{"head_dim": 64, "vocab_size": 8192, "norm": "layernorm", "norm_place": "pre", "rope_fraction": 0.5, "tie_word_embeddings": "early", "beta1": 0.9, "decay_fraction": 1.0, "decay_shape": "pow", "max_seq_len": 1024, "train_tokens": 550200000}
Each number is 500 + 50 x the weight over its row's rms, rounded and kept within 0 to 999. Layers, rows and columns count from 0. Numbers have three digits each. The size before them is the row's rms in percent of the matrix's.

# layer 11 MLP up, 896x448, rms 0.0542, rows 314-527, columns 256-319
095:528469580484467558526422422563621418536445509459463580583437469570461486467543531427457525531594467498478454450411441508553534502446472479580605496459530423440548475507470424572508519442414448
106:441565556480452533413481543493475460611485494571550439607443529511510445505524450504437555540430604600467393445575493505566512421516591569458529424487607567525430532459515477496477472499504525
111:492485438519539471480461507472474403578521567500531462444516534400465598451479491506487521534535481563423475559503669432442546515535467524545507507400415506532504508437576608481562576377515478
104:567503421525577450531534444463497513484441552444543495484447373485519416515439472493562449449499555463652478552475420461541493581491514558545509543556498541559387417446520470512464459600475499
099:484514534456443470547506431512561476498457517458515506472477472438435532588380550507439474493461542508441525426501484569559570544437568494551581537396436444535441528446510481424517457461535616
095:548443459556535446535515470476492569484424420392503525544578534468510491491416584461558455530505509524472502542427476564545555423421479437516432492505564530515484516579564505521458570543436482
101:494517496489467575527493577464463556435485458560517499509458472435563488550439561557472509422502536580544523597417465465578509463484452590438503588621449508490419644501458509535556481478553512
100:548529414487502479503487549446514478524474510436498497461493518520469576525470503543486470539476459539483559541493464427528555491367516507415428470567528484522496574453442501474375491454507507
098:540424532569410487468596534508475470446536506525521532551482491505462453444430477452524544607523467479472425463579493573539541524509531512545448434498562513408588466453522493477501512584439512
097:445490391598418558543451494436534523536511434561500446431512474475531474468495483477462510485457557453553491477476463494507513503492531554627554574537512473575492542508531479438463511445471458
100:508503460549473519578492543485516488482463477509504534518439471551441443506519497514493504413537494463501466476573507546580564583463414523557462516538404482534461536537577413413498526441497505
097:513507491451489466539423482590486564554577508485575511455499491418503548538551464490384500392494446489466531515537571530448484452524515566415480445436534453506496496485477512500475495427416548
098:533563524477602537436460475519482515421431569479543481458529518466492456507483482505552464486506482508497494467529533443419489450544548456515515565481483591426520559441513488470450480547542590
104:499478470483487522573469421491488511413380501401452586535447411466505506521502477470580487536527548496511468478545573508512550442574472549480510547447462595548553485521561507493507524485459464
095:463450458496454529441396559460596524517431480470467431495524414579542551479491482533499466540566591504504517549510541494518529603501519541523429526540631517608513543586523453572510500503526538
099:475459558489484503534514450400511507505497458540552390487507464599550509466395540617560482565556570517460509501534503427532505566436540587461466560475547540524477505508502399504561424575651512
100:536590486436575481448432588453589511464458580512483488474475565558413550553519472596591459531522458501486480504521515544517459438565570439483513538528502478485490535559403527508600503537491499
096:494579561527486468476440547517501522495447565496461470561523437359515435482629540607472487486436468541479603491454429462416523386416456416485550400508569481551507464486451456468496554465510527
100:610468579455469538499481435470507481480406445480440489501531475553468505540459508518444573468493439427510527510495511506472626477451540515436523513517548457505436508484522496516497500500413465
098:467469456558397470528509454580541479471513489521513488506467541501547568521452482492578460422562454390408439476426425451396494464488535500578410484489518422479497522590533425538457472510453482
099:431490483574427499572555415527415442513458426406550529430493536517575516451423485455493489474409527498552540463461498448551557514526545448541522471453596558458454486527541450498575513552472468
100:475497435441516502568443449506496520484432514493538587485534485385500520506403589589543455535520558540602547532520468418547578500489505478456448504531510507478528443483463487480556448488616524
099:446482578398488480420504515481499471589554522565510466479423542511492447500421443481516459407607552428515535589535460596467490520449494462491439485547538409561407542468533490525475464458450441
104:564504602503554540375400480562554516492544470434403509600503450532473559495480460560568463503519497484411445417481507558599488544547539528493497451513515514501563576541542431419556461453496610
097:394482491560542413490474484517496484566594548451564567494494499587442515485565434469459463519557501538560534583442386521418468525595433475533517494507466482530443485418526503594481605538516512
098:474465473511419465461486485521488488515508488541479464527445481505387542508412583389517496571505538614513484542485507544505456455593512566520538497405413464479411555557579400403555421513471467
096:505540407526425531554444349540476458472439460521532476579535483551443465524469413506517532538474482522441411530493517524521545524518448460566553428532547613514509567354470506504480446554510581
103:413516473496461567461524496496492529482461385444479529422519452464551526486538450442558493588527521529547604497569462584520550628544449548515495459458485588457471493592403542532476530576543556
096:531471496514461437508423496478609454474373487467582534478375580486518472500515603474530509466508548506514570392509562440595506536457538522514421563510443515422531459465446514498516472559470346
097:472558451567465468438470552484506524478457503526538495457464429520547474475564562672548488583519519531500429458541425440570608508546468537590518558539455461495560518459517525503530472571527480
098:483503539522485411511414526437510467486530492596427503491543587473598526457494442477573455437479547457468512512566478574466408446474501489500520579554492588523499496484587477495439452559483543
092:419524500465450499465514455537481467529443520482474531499534458485537515445616475530506456478468528513554431462474473541457471461559488496568555489520446466487426504503500550455509542549412441
107:588493493518482463480602509552395444493439515416500447638566542509510486574530531433484427445480508486584441503498446487544483473487556490531500563466574495425424516412593570551493608463520459
098:472492499488445433424487489498494527570482518412541553580501435583434478498534433482577466420600478548463423480515526560541448541446462504560583505440426424418421538447577441577440533536527559
104:564489450535500512472579534623459540418507490512446507550612504371511581438360456509536502507489557534400476441573516386465453457534469508500460508420506504507563530458468523443509492456580476
106:507540478432445481413442570479586475487465505478531543509413534515505438518499477524466438508491495449429549486498527554440396429477495571396561580607639453533469590472508525523480501522449562
102:517498437515565410464473544521558534568477518604505543504459450545426493511514465524536505542461483554499499412458499537520507444575470411486461493440579531539499461534460472483514430567570458
098:528499506505392532605416527504464455580464450574498547489509503478434522462571429446449499502525537607544524505557480442449475478473503524479484561546574472469580473488522542510477443516509497
098:430473561506496504549485490461417515572496504459574496505495444465437479463520436503548480526505466489488524517499485484530459623486518480479501491560396383494523414508428475500546493527512498
099:459478511434527490489477510468478458519499369469553464452487467490475566524494600426561487482511429518562468481442500510508516475544528408503534568573557541480504485603486489491383555492443487
101:470627542537443506509614551413512511482544488504469506475504484433406538421447500468420554540422530598514401503589512538539548549497440504467505599586394475501451389548542477486511537522553570
105:536489465475543462538507486451497498450470581525529462499456445533431452511477481530520547466579518517473539475541445545492476505494530546580551453491475535464465462504570498502506488520538528
098:584542543496561564474458521451460486486473524451506578418487543555553524504541499625550468464416568496529512511428497449417545538512519523439503510520558529503441521586479466425440506515532493
101:438462577521518455529512523461541462493553566468492468498511490518475401563594482518423484412464441483532463410654424440476528500462496550521421444451482528456536564517512486487481471523431566
094:506452498483466581500526515485487530547534520498525415494595436475446519543394526376500489424473551504527452494508444470500598493432497438554542496445504518530445461498434499637469432549516576
101:539466443460494446421468519428537506571462461418493463548520507480550496559514531445466479518432515474522475566408533525489448544536481366456356499504496469462526513566512356470437490602430504
099:440507464575531499561563425518503423443539553411541433510578588487468536557511586599446516510448548551627468489515490540545567553523437465599572522375456493484483413458507496539487528501526596
098:397488482447474458542527531558493472442527591501480495439477522483501374486415472453523556527450512512462513518490565535535462443531485627484485487450449473500409536478536503512505583479509388
099:532430585523468485373459509447492519456467481475481590458594468553526559484519481558609486525477475548428455459453442375469458558549479529395532415522614506501475493544439496484397478465432450
107:520499533530483586455411540469431503500463470462513482502425399472549459551501441491561388545585521514607554509479533436497489557489498371485479522481483497544471488479553507512402544521572503
101:516441498430368543511505427418483412465450474489517515487557495481451561532437457468465531508500614425588578443458517517491542505438486469449436555570528512546471578582549462482438475568573525
097:446545583545475544483477510524475435521485471478405500530573457509478512304438427481474540475478489463440468515507420561576570469559409505563466448452533576532532505506522531463463441475505411
102:431436446525452537405540472502486444421592465520492497466501546543521480505474452518543531472490415457489518443489506489417430389453544555472561606561500463527464532474465429571535500539556578
097:511560438538587421458472494430427476537546582449476463517431459478559464468552538467463593573472517510395513523500439505470464514511515511451414447495614416507486499488497451476526537462485525
099:497479454520528430512430442503592529468611492478449633489581464559386478487531474553528527587499422460470525513422507493431426483465421461546557411438467510507541500503408574508532567505492612
098:468505486489555522422465490510430595525550497472535484543471414581519564508556433419528491534500461522542572496495491443515552447508485447517420425516454506498479517480491505513533452519564604
099:517527492569526547485554447549525527507514489479510560574503501518395497387484389483498489483514464431480454504523469410459498485501494531505481505475484455448507538406465559466487369425479463
100:537420593495512380463497495455530511591548535478475476455562483447493451565583432538432479455519419543508446398518419514562463527547506562553517614534568502500521537519592425536530491494474592
098:551557452394568554518536492530491464549492506435514470488515513567448496541543500483421585496447495491494611533574504571465535563377494473488583322476462390478452482503517499446519479445476414
107:493492460463539502616421425430514510454484481469455491572539399483470524514517417538459536509482466433511532488523539501471496459506480472492494419489558479549603459540453501448492534488523490
101:483419452572430499491576509458491562464560538538577438526449507455523497505472509503516391543485485498511351524525510516518535492510547503538424575567529644496498489519607431591520522519528508
103:595470500561514440486477493532484468447513492490511445457508404419461425506628418525579389520477545440533542512509537513452438546454588517531469510460592541467473509526596468497385508569492607
101:454479505475501604492498483555533488514545406520484477464570627547456542498447477455519537510361471536437512556544538504454539546486516519457503544466555515489554602498494454517435508475480505
102:449420495479596611453538508487554499508504566472450486638452466479595574512483583528421586595591508544536506481448536566527524559509388569513511338573523332471489471515542495557488479510447489
102:494482441502453487476430469512501510436522498450489426504619525377589603511543436526441477573495455398636491429529458548550501504546492562531472422560466528487502496521553404516444511540561563
099:506527507459415531491454424515480457504458557507431534514486475488481473518585462569531445458522504521518487438464538601587493442487520412529458455464594481463566409457508593459454511474528473
102:434498528489552499509430596508430527456464523454542561513417568594519449468467498541552509450493501529482494499457427514479542433453439550467481456541498439525420539458511472498606566437436509
097:448500470482502593467501415529451474479540605473430514544499350510456529544465515475510538488443436445473538514430444495540425493417617492501550505503510512534540529534401586555522458508515595
100:552502483518446520408537450455462505526434458525538435548517388575516529515602496576626492588388494611502496514576559509431441431483571493455471580422504547538558503552493509582565498465601609
100:493531501592548562534470520502561459444524518454402417499554589504587521631494488523445603505607494549383503410445470534418502524522472494437531570532487537491589358550513505464473490480398535
100:471416481503514512482514480521520504548528491472450561538548444642351481484544429482539603473577573446551552499578450556534368516503446549551521412553444446513537432463416542467389485477550436
099:463469491518524544442519535500577490462497529434494470539633487498566529468489579530475521501428556536477452458522481521507487485505516450506576513430505542482486540481521531504553508469398499
099:474447568492413423453580461418535496544477487520504597428441565506441577511430505658543490453492509525395491527473613481626533585558478486439499517488477509539547446493532516463482559507423540
099:548535486540496466489515424561494487536494512522486460473478493480511457535530363459508466515509511472543485514507538427472563486450551580498475476430443553485456513565419494488489494538531492
096:564355515478583491453461470505498496505464521509529471494500571460546470565488486506554560527487543471480488473470363532497555519535479496579470423541479451582468470501502508550459526535545509
101:437537502516432499599425496449517493518526475491536520383538497492492490544402392468477571469462504609498579546478488533463500393475560548472417545471563471496449468426446462496584477542475559
098:555536481523489541497452507618517448526475556470494510479539670448527481531409472494551554522505518527505499508512575445452525446502630501459615501458427554492461537477489447522499554481516459
103:498574468458476441589436466520520461412402502461515534439470459434608456593424489502483578512421525509503430409526503459499459540490523466429517507472492452512506458481518529501478501461552505
103:531523506455583551480541448522466523470469438402475545528507457525562469453503514561526441529436557452510509520510519485458441594444530461519541498467505429501523505573554533556457471484474594
100:456536545532481484544535524556415532506463522444501513464585512436521494519457452494506485374510409507503516569472447469495544474526555460572552537448590535536475607452502420498491443526537444
100:485558496514518534536534460427438576447551553469537542501448552468529507532562432485506467457501462501497513511575449546500542524477541497466516559479526602488439518565549524438448477475521553
103:514470550490517539520439506507511489491515494472503528531514481541599481476551455454519502448521511552520488470519456530508554403546471582503530495530502473410490603640565449534558494521571490
098:491506424470453542536434584387534480477453521568479431601523633519499492506453457535549488565555523463463535556521539550536482454500591401485484388503497474502481457457430436476506405547499406
097:507495493470500514512579466468497521602479403489481485514532535499465581552507540427469537461488546507509523510500553487548446490524413441497588496539520370513544522504474529486538529503394642
096:472435540520466495486443468510484517545492477532504536488483484587412588559481477552466476411465542505522498528534477561506481519508390569562496506548442530459485469520480529531497472422508410
099:500525474482557468517522607527526521424494557480479491514431553503582551481480618374485527537481481461548572403572483527460565521481465478429457545508497513411416470539526568556623496485546525
094:471402452467525471508506561488486517407514646525630565533541431483462485440475490511543446445516508464486488481533525596479450594506539454486472466450507428495460597398523519472532559527501385
096:498422567454528476496455456578554365590474466535494542523476554422441469537418551470522544492484604448521593499402539481462400435521517544453428521597444464594597522492472546442563529558462455
098:628477473512420495437420476522432471413605454450541472530444537460506576534585548534527514437423528507425484526570510483518477446553497490483508548496551531482602460498568479439450460588376509
101:487418527459482460425512659474498550550503489445474486545385492510530467486592566533447456483550500503473513584500477471436460459519622554400355535529541497533522563616508467493499563484517420
101:441472477635465474557477559519564583483533405516460499453579470471312466590467493422476508471450478466568524574502536448519497443478459508441528539597499479443463523440546548460528516477431418
096:470502551536537503489532463556457506479483424521465521435492418524460537471455397419519422488500515490576494469539402494547514469466450563531515475482497468495529540423532528494493508455442385
099:584566517503520475435484512484512542535529521465473461496539496470543415635489455450480591495400517506455460517440477570395518510445530456534450412428403531524498495554462564488623398478395495
100:485539523511523542500546521514471433493554518537535467542468580516544427458514465402558468553361461511481588492489621560465427586581555444531511518469496510482419581483406570468467463531537480
097:407456515475517518451416514479493507472479445486447464600531439467448484499543527407485518499563505490499496517524544506536521443454570481559549543501481434510545502453459610521482447472487465
097:532498569466557364474534458515464458469456538527476524413553542522448521503475486593457580550512501451489542435559468590489547519565470489459490528528498432492522492546503466492480461479432469
103:503508496637491489626491600453444587455558567469499542433469431491471462504446501499493499482523479549561502582552535427525538470495468570538525512523479531427419552478460594521465553523443472
099:571489461505485505502494478483541521508513469561519556468485614518398509504517498512568516456535434490605462523539490467474515523499481471467497419497401518532570571585458425436522523447479514
101:551474504510446556521578449517460464428476546438553483613567469636465540539492480525547520529601558475498532466458353461480452545591543511550470465458515544523500432502488521554397527521517481
094:446508420498509590535539528540536444554499424501453598459504546540454533455414506569507445431533512484475524546566512444482499471516519581552518550515447558493482596512450504484450474409509487
097:490443468368545524584495544500497471585592481561477503483429508480553531436541532484566425539539477532578573467527480641438444483566442481547470457407497429465487465474468531556549599509497598
096:455485512547518515437475621573443521467475478524511432468490460416452434565468403501508470484483510607515536508604580520499581527537554522443581578444532531528408425465425427564430512488452502
105:440492505530475462602405447535499512472517492436555464346460519508497503340496573380503553536559508496518506456455558475471496542511393526578510403557593535495551479595530515480576494467562508
103:501495462505495567516627520480417394385500460444549498484540543571518509476493462411528500537434584458492487517524579557428471552394482478491569574487429470482461542496432477490554510405525432
098:511539590454483557462460476461528461424503559520405645472514516540525510514512476598595421457508495491484484476473508575537449448542516437498553436541480571542453508411506569536502478484522530
101:504477470403490457446384618600501504507582426503459495468423451474454539448392453465607487465593511509470586586458498457577478411455564543530493511474560456497408516437522599508519526553443472
099:472429551416354451503577532554526544460593475554559483487426439504437506520562478450458488431471498485508419485560486497406500549425576498456560528536522516506492570473454445532498553591538489
102:558515408534539495529463517495565482445452520481503489448449388562367464571505517511487522487546469483489542480558487492522518587528443499529583508432433483534479494467510517523563464425490505
100:483523576500559491547454550506561449560476493530436475537511512546525463502440420454462443560585533531476489551510557504437501500453454512483487466534577431534476563516498464422463449442459543
102:485490508498453482456421416489525538446430515606525428524601581489410586436568546550458456416523492422480406541542425507576497540478424447522528559577515624496504583447567484468503566443559454
099:467543530489620495551523499499484484512507439462420452526566490394481587435476521480537516572420562446488489456486485500549398483557541595480430455484448432570534462482515448499581419443511558
096:533547536595440548561532494484459423582505505437522452512508529548477573436469511565532511548464579408491496430454524491453489530534561573493475485466395503492421504476415449544530435528545461
102:460545551497468440536556494398560517506389459513481552564551489501468453504452559583587542499573441434370521512533458510644462465495477506424533480549518450532486558481478477476487597445536431
100:506461490373542508444424496452470604514503556616532473479432447558437459485438477493572499452532514549572615473460544590498517512402495497550471482503551534535467545470479549489538586521466536
101:566493569534524488479631511425516621568571483533479406453482444489529592518529540492491411531502465477486513507575603563439538421483519500591484483451544570532439422466480505524514505452557487
109:470386506458481507404517521397493481492463547517448531510533401544480463451588515541560521496525554485415492540549525464460502582463524474506489432465548461569573520442498417517491476547536560
105:484390438437462462539540482510526511508544591554542513478615480409386465487489522513331519362488493513442449553586538468554506469496523486512572552543539499609547530548441601525457565529564553
100:490472583552565575551447466418490569507528477446425446402416502507501501491465508481564532461452480487506522515498598538502465533427572484353472555492476491461447402484637556496409471511474490
104:510481473532516496487508491507486435464609524573434493458489502563487493391467593494547442493471430487484492547479394422425515583543586500490547495503459520545539517572512487594509579541427525
102:527534484543482522522481498437533505526503558512477549487478422515465430502506545459532485538560523493482523547635489563466418557473557629518622500481506552483502580498551491518509492493494467
098:516536489442560600501591564459534556460495431407465326444470486433614606510548559409408550496469533479435626486525533521476570470510461522514548478514441491458562507542510515458548533494438510
098:492551498460468467527553491506562474407446455406420495437427485453585478520466526418621511510442419488487512498566440563459498382455509513431511504473478504504524507445514421490450486535576515
097:486520457346428488570472450431538469555516477506529455478394546486461529409516447481540576533536602444515522585471455478464475454492507389502495452479482569538586455481439504527526630581513513
097:436560455513523525548462594429442546482563517514516490525446526515449473503528557541470505539476426527591567536592564540511526499520524479552503473461547499485476432451464575585531412547495558
100:504499520518458389480540501490529364521442503499512480472595608509518533458444514508518563430483521458458537587484495445512529459556450470584570409526546536506423466442505521503519470449449547
098:509473513482402469455453472438386458578433552536468511494545488552514471501546455536659336508524468524495423489577480576446448448508488459512459440474552600472386481497574524567465646547517428
104:462494530559520447487434437475530493504529479509495529469507542539480581532520429550544514447497457566537427481527558521472508477475474492476519492414503497524548572579433397464433501548496552
103:583532436577454567554428456598406494498506515579542384521479554531545498539551412421428468501479402536493446627541550452502487556468570490537477573508503544511457447406494419416534480430492572
097:475553488535495470453531627588500507493519606477429490412533568410543449525448497524457476519570587459534445516519518533467477493464466441634438467513492503558489462448487447502559511488483488
099:517520531527455581530461413489608449564516470428475415497481629473388438541603575476527515456438554439571475560521469524537437451458512615644594517521610505510517540463444510523438422505482541
104:543576523440517516505463524501515492525467484516468533495521533585531571473469543492474536483501494520475493483555546408448544424515526496468484455486481559518446531437551539489508542462505540
097:493505473452392449546503478538551564475546491496438464516604495396479492583556546542572491525417543546601547544555411493533455446437508489479559561544506536455433496485581493600492465525542480
101:497455454513495497470490505540556559515573499574528598510498558504488626465406534552542432485458528473529572600445536476484543526440425532490483525489515463475508571525411513552530477505549416
099:489483547513531495637463534532529429464495513491536494484508432589453548406436560516464468548444528492481391560521521539546471494453548491525465527520486520574557431453481532421586444495508567
103:474554499531490495509480455577470568504468473524458489426478522380601462509508495511454489481455482454598485515499584446526487520418553488592527566541525448470560519595496515580436599541390444
099:525472509508459438460510431481431482548511407533506495464445523471463377537447465565493457519473521532554436440541572493428452503520479576500494518552429453514481472430581544474526479437497549
100:497497551532460529515518478515473498497449506469538552640473444439448480458402507422480474515518576432611567463501532521474520570537490543551444457489583451580443518495520398485536544537592556
098:432508450543479455511450516503514507484537459485549538660498458504486417464480484494559555512490574467478478579533494615395542484579576496504452404543512528531458480463452591533447498552430480
097:476575525447501458469531465440509457539533600518467526504512474604484544548503540476573507473416586509438431403461567459488441522500537491599447532455422587492451499536510600525525423524546515
096:492479553556531534528566553500446542481522487473552586443431496541448455531442483589507472482468493457458554485482489422498521546508501465448445406450594449447554467464359535513593434458562431
104:465597489479500472397514543532529536508508513456531511486519497485513487458523489524515509487439573530535499568509640511462523589557482439544502519450484486563470541455424493585491558527535451
103:422522496489488470494527553542498564613478482596524471471561555470533454520498560586467534487493499505556441565434486565519474480515540560512477483380463505576404523492502456519450466563466497
100:545465500485470559474440507417560471515548573475509425467504499364575513477544551495432416451491529556519433526477499487500498511508548536502543560437538481550410451412564488460578506471384547
098:348565526504484551550539527526515550594470440498458513526526534413574539529465531528504439551445417519455481535476438512523499542491576460445565512539569394588494504479585498486494500497500568
101:532535617501556511486507511536538459469498503483524430470549554441530611491454553478629521461544576554489492414543604468523577414551512533496592503515479587505547453530428509528512475548499426
100:455589627419554484496538427453501461528381461484565470515484480512551499384540513472519541607461477451445562498482488428522460630466530530451513430434474571458549468370539501448499500514525572
100:472533568418468576507487455571493576479454517500537502630476452485526496548609488426532460442494499498581450521499578542453547517425534472504451509533457545502468485494463572499503506438520500
100:577524486510411455500480521397551477600544440488516525534460478492470532457522562561460484476489480523531547495565481536532568511507589536532493562523543521550502509466480517444486462521489499
101:486546539412531468417473575489465572539433478545499481455523600494523509544491449538437477482534481564477513594468620498504586544556500502429503526582525468481504559463501547464466364400464508
101:514462491535508482416452520528547551519486477483481460578547559452497610470495519505486543466524385499516503449489424436450483651478476425514500457483528525507547509475443582490413583544583489
104:523409494380407521514441602452463499541491548508544499529522480494533608480564598505457464439543435466486470556469488485473509502511505469468420520530507519444560456511591534562584491574442432
100:468499535391550513540481479494457543520471582434501516533640536486540545474446454447495475461445497539486578463478542514462505482522471489473500500491578529471537504404531496575528542435498475
095:497420510531564551516477522520511502533553558425580459483620511556406510476574403512463531571439460487453378572461497515562507491433421499541486484462442525499569462464487510576414433488524515
104:548537485573556527538480602542458505560589549527487589454567523482426353483496512595446504469502555477516529530446549475501467503540485500523460510490530520435516515498465411498559466470509481
096:501513484498455534474521562559592577530457491456478521489488550491464494582515549571463522423436409376431412380529559550521448531510547521466503505505474489511472539524456535541379436490440502
105:380584490442506413612532473490491434513557535505446521400508492466539400417490442488439422558359419516512561512451611563459548469470503496563557488575422589518478598465475500469530511534581386
105:496461438501572570524386638445534503506560521475489573541457558579468570507490668550464425459447596560499444431560510463445391481431503505575542481419471396478488412525506506482461524437452442
101:413442472458472463536462429484490473560412423463531442501513521552511416577497598477413509459529555505550463545544423437494503594518462442476456472523521527498503543443437518454458448392491464
100:474474594542482523575494477416461531497557489486539432386455634503443478559461408485542502452488530549556521576516500514467636562564502649462464508552506636497442507452439437472510518509495481
105:577543501511528509473564423468557510576430526455517476535564495470467462521527419520499475514400506451456498457530530586587545496540605481576672541520453542437412577377541493449463386465547434
101:478561441539490471564444531485527461619509514471435572479502513483581546434526550535529544454476535438450493501550496436455430481458499515499453486398471597498510486572512504363336485466538494
101:534456499485543493482512420495538561555552490456598480469568614494492498510464476509450525425423490526417545445484507392460546478466513479517492440476489464478479456453459549470449523396595514
097:494523489542514529565494526434503470526617472419488564488511487444544508473578521465438537416387466495477479502515511498445481527463509499465510599459502523475612568554486521532528547539415433
097:447504454497522514433554473496455490537616512465516514421450507510510601540541499588529432492529534493512566548503445485511504488493423433488569527570561431420461454505501569555553535449477504
100:562585457590569563550511566561582558487569548493485520541569527488595511591534409580547438566571494464543469541477567545585522496576502502479381532527489549519562435648499555513549424465488400
099:499477587487575432477526454450497444546464409568476532426447519550495524480548530479545421489528406565473411506551468501544502601490424513470422467429506459485479533577645450591460419543526517
106:481552459541501553489546602583406451415515513484531549472486534444466484421393449496383570409462532578468481517513555525505504550531485480476473543568496417517457494526490508468456499470423513
103:529524549544494476421491435486517572404530615495536437492460543605486483511469527581435472511554500436550449489404367415478572510359495524569446471480528502493411571539455568470423532442485529
102:453565500558509444518521514535511507559449553491522459441533429576545537513452495496485501463487493464491483422470432488528516476478412467532464426499579571470490507563568497438609453513539450
099:514500622553420516505541505529479516414533472518472494542395591484459380432432490506535465477439495494540487556450534518413502560404481480374382538501456450497492478500520496546575570482456482
099:429453550499530505513465448460474513517473497514512478442485528410487499524578427436541586583454516504499455477529468602539495512510449437470445535508433550514402604501550433504511455515447555
106:545443596490372513470456506444476468468540474457492442463510535447447491494504486513476530504493485516558440516467475561521510464558577435453553520466588493547566550549506442517503522356482489
105:506459452570542536434428544508503508464402489503503423542577555469580574543459650501562463419519420488588449524625519524503510510430449557488451434619604413453541342453564444501416526453439460
102:512495525474364446515444568551475467533463556399501472456477462609521446467410482488514500541513407499446503521490485418461483482494580510462490560625510439510489520416500462486507544503422463
107:398407471557410389518470499495470530489472497510503478475545561427545523598559511484461549442449565544593460385507518518547533475478526525565476521556607492485548472585537454491447503508471498
100:461509519548480490561510451527441438562442473448494607559476538426490457535408505452511532384494440586479483469438413502462456525479615495533585621450498384463503500486502587500493503477367548
100:435516500484455406444552549508505457497477579461487549489492596462476467598544536492455398459466492479529478529514523481470402515348625573576566519517568488553480510492441471473501591518462532
103:536394507469481557493428537516431533506582590455459440554564518466502555479481507487491478492449424513454507548406499545594588562554541446513623523550535430531470443428559442493586510424512565
099:415543525493466537491500497545456588477504586488537451493515532473418528542448540432475530417487528497483553468572607443429533518445491492468466478450500546536370407552524501548518500491507543
101:546569574511549546488504506489459542471526510400502410455400537514504484389506445444472463582507427532567518510446505516424504518544545533438518484468435591434465546416496447473513498511479443
098:443450517557545406467431455398538565521573542446449510516470557437601522543459495485483501546518521459631555496504537539489430530516579480483510535529477532544479485563559532428449465440538468
099:574473439524499545515423392499465392540375555479532412450455527600538475419519492481479546459637486603446556450500503583518422507459525480424529452535614437489581580480549392520411479460496538
095:542467461454481557429476528604519552574427560529491489527499460490442490420535481421518482461485424474562458481501514446455568400521460456466586503519463548430494433513530473510486551536535540
104:528490567536458553536513563532421548473555454454503490405503452468399556672452626467554524474457576558547400509481389533505587507496503541451560544461433520512470419523397589487503404461546524
103:465485475513464446522529538443546535513464507516446558444523458486555497484493543510429517541436459563530441465498420430556526463531454546545444540532506463529449499491552481463510543530521473
097:537533426517486579507433527472421416482420474555507526495464467531511468465407543399542497651491564417552547452445449565548521510447501541581448463591454540464434508480543471552538528464560486
106:496472519559454584540477508569484510489513556474558459585529433494414424613504503463486473524455372600469547468508570496495545553421415522509532558512514528405476472485519477410502399548405574
097:528514494489487416504567563521437426456486504593549467468472453482510460495503532497463516581478513478513623523404413450483517601536502506501460477528440518436511552491463563572550532481536426
097:457531555560486550478449517420460585446570512467588463483496457524537538458530453534548492532450458402465490446506461515493473534517453564565491459536500542541534418527459545399492547495525518
104:576425556567571550474516478556434565562443438498450515501467536525493511370503452577500571501594535475584493449526520458423490501505447546489463491553525575545456517513567480561584490565560496
096:510531373409461406537504528480453560409519439407467534562442474483462488514439525494492473480522482417481423556491481536531490502486568534506469588540450487478495527643525458447490458463503494
097:467505488491516480426585416505478482536522425475480542472498494573460465464481570506659447452456558603426532434510516511580535536501582573503519564556495564558494478508449557592518466528480551
091:456462442518450430560443463509453473520505523405460556540571520489502429551556483470575439503570483563459561464539419481496443426456544490477486489569532530347443499518567504504436510538555551
099:545459443536477477503555480459523565535460502522476472546541423495520449440537499605366572544423528470416500438514537552552449533526507489591462438496507430510547488477481436520472492516479437
095:526437545506452505506578519533481587518560459533489501419540454512499472533478621539483515522451492535578646520485524525459493565568526651533542489492568574541505541522524536435493457561626456
096:512505502515531524472461447497428499465409484503447497479549563501562603540525556398539463607434473556464533543481462449523518596526417454469474475453401400472559536490542447536576501483545559
102:606451481467475602545489522429473507390545477481510503524483469497433523557467488468470619494573488545522605548481511466487578492466456504522501538485488479447603510445460540455484481476485481
096:487554510414489454585513438559614501437524562558462466520464423535526563494465518488416588505480541412487472519439505543436488495439481586529530528561469553570539480497471536559566473450548637
103:575488519535496531505460426528584488518527534510479450546536519524425519542440502530520566510506565490481624599554448469406589522378499490520480476510520471456585479508426517521545510439489403
100:506403523450544481529535606525505518511574435551483513581532527421496593486493484555502548490485520539412407431471525504514501497488469520502536568524541557508568440455571455373455486603543449
104:547522453554480430431619537525461512541473523481625396530499457476540515395537536516433466507524462531487446530436521473478487570413487435519521538502532448487475479443553560479461464476509502
101:447495467553528506438471492522510525484388581473496562464461530454424459441485519523438500564528390593587541481491442462492507383507406500568449433534516502522450530528502464526546513518475533
101:495489460422587346456580521599541415550467530498406444433561482522422524503497490467546504518390536563394409548449494503506538434566490534466550490562575460474558448468477517562539389514590527
101:566503413457473537577410521457474490518444518563496611428458501572479549382540484493538448456551469511490445487561586567507536481548493450477468605497484489531554563454466520444569529485478545
102:490524508506491511429499529463567436460567539500414421401558526453570469522492581535463497406476371490589490609461438537530488380534554498534524514605514628479508496440509500432425539466538507
105:554601519546497545409497563546457461512517525538474524538494422517549451607414575565497467450529490600465490496469491615496480625459548493570586491471613418541381523569437477545476428484518556
100:501554550439539518461486579459524473483547483448529521471460476487528470524476447479515533520474552464500507465495492584555507519581490569542486460487561551560525545530440479580529530527535537
101:479472484528426583538454482524469493468556478404460437539476459475572536513417419496528504470414572487425517557614488440521537525485529514460473522551603511497503515486495599411408582449546551
098:446469461503587448501409617483477473514547452484537487580439460570469489551564480521502514466514554487420485473560435522481371517505557516472482494543413524505388541492478514447555516432461442
100:465577393406521499555518429561620601444531391516515484585456542479496550503523560506531493545519492574507537514569561518586578509482427426495509524455607442433432515500552540484411516517516507
101:464580484427523526548496503541482506439471478543538566502479451486472455448482555419433548541471455459497573452557523450525449419373534526482621490547548495465465476480524496499460500407514575
096:491381548537402462521524471451623561517470501416480527452505487489468513465509483555481496497526539511559500446476504523538437438468446456527479577565571514512519586393471545455444596397639529
096:451513508447496487550517491526470537472516521451471525472493452462539504461533497525559497547526450397492631496456455539438465527513473478467529511507552577620545583480453457421487466462582556
097:439523473521522481509522547475505578558532545542531615463412469486452485485502549603558446481601498464495606611573561429538552496523442473437418539518476489538442485440510528385604540501471562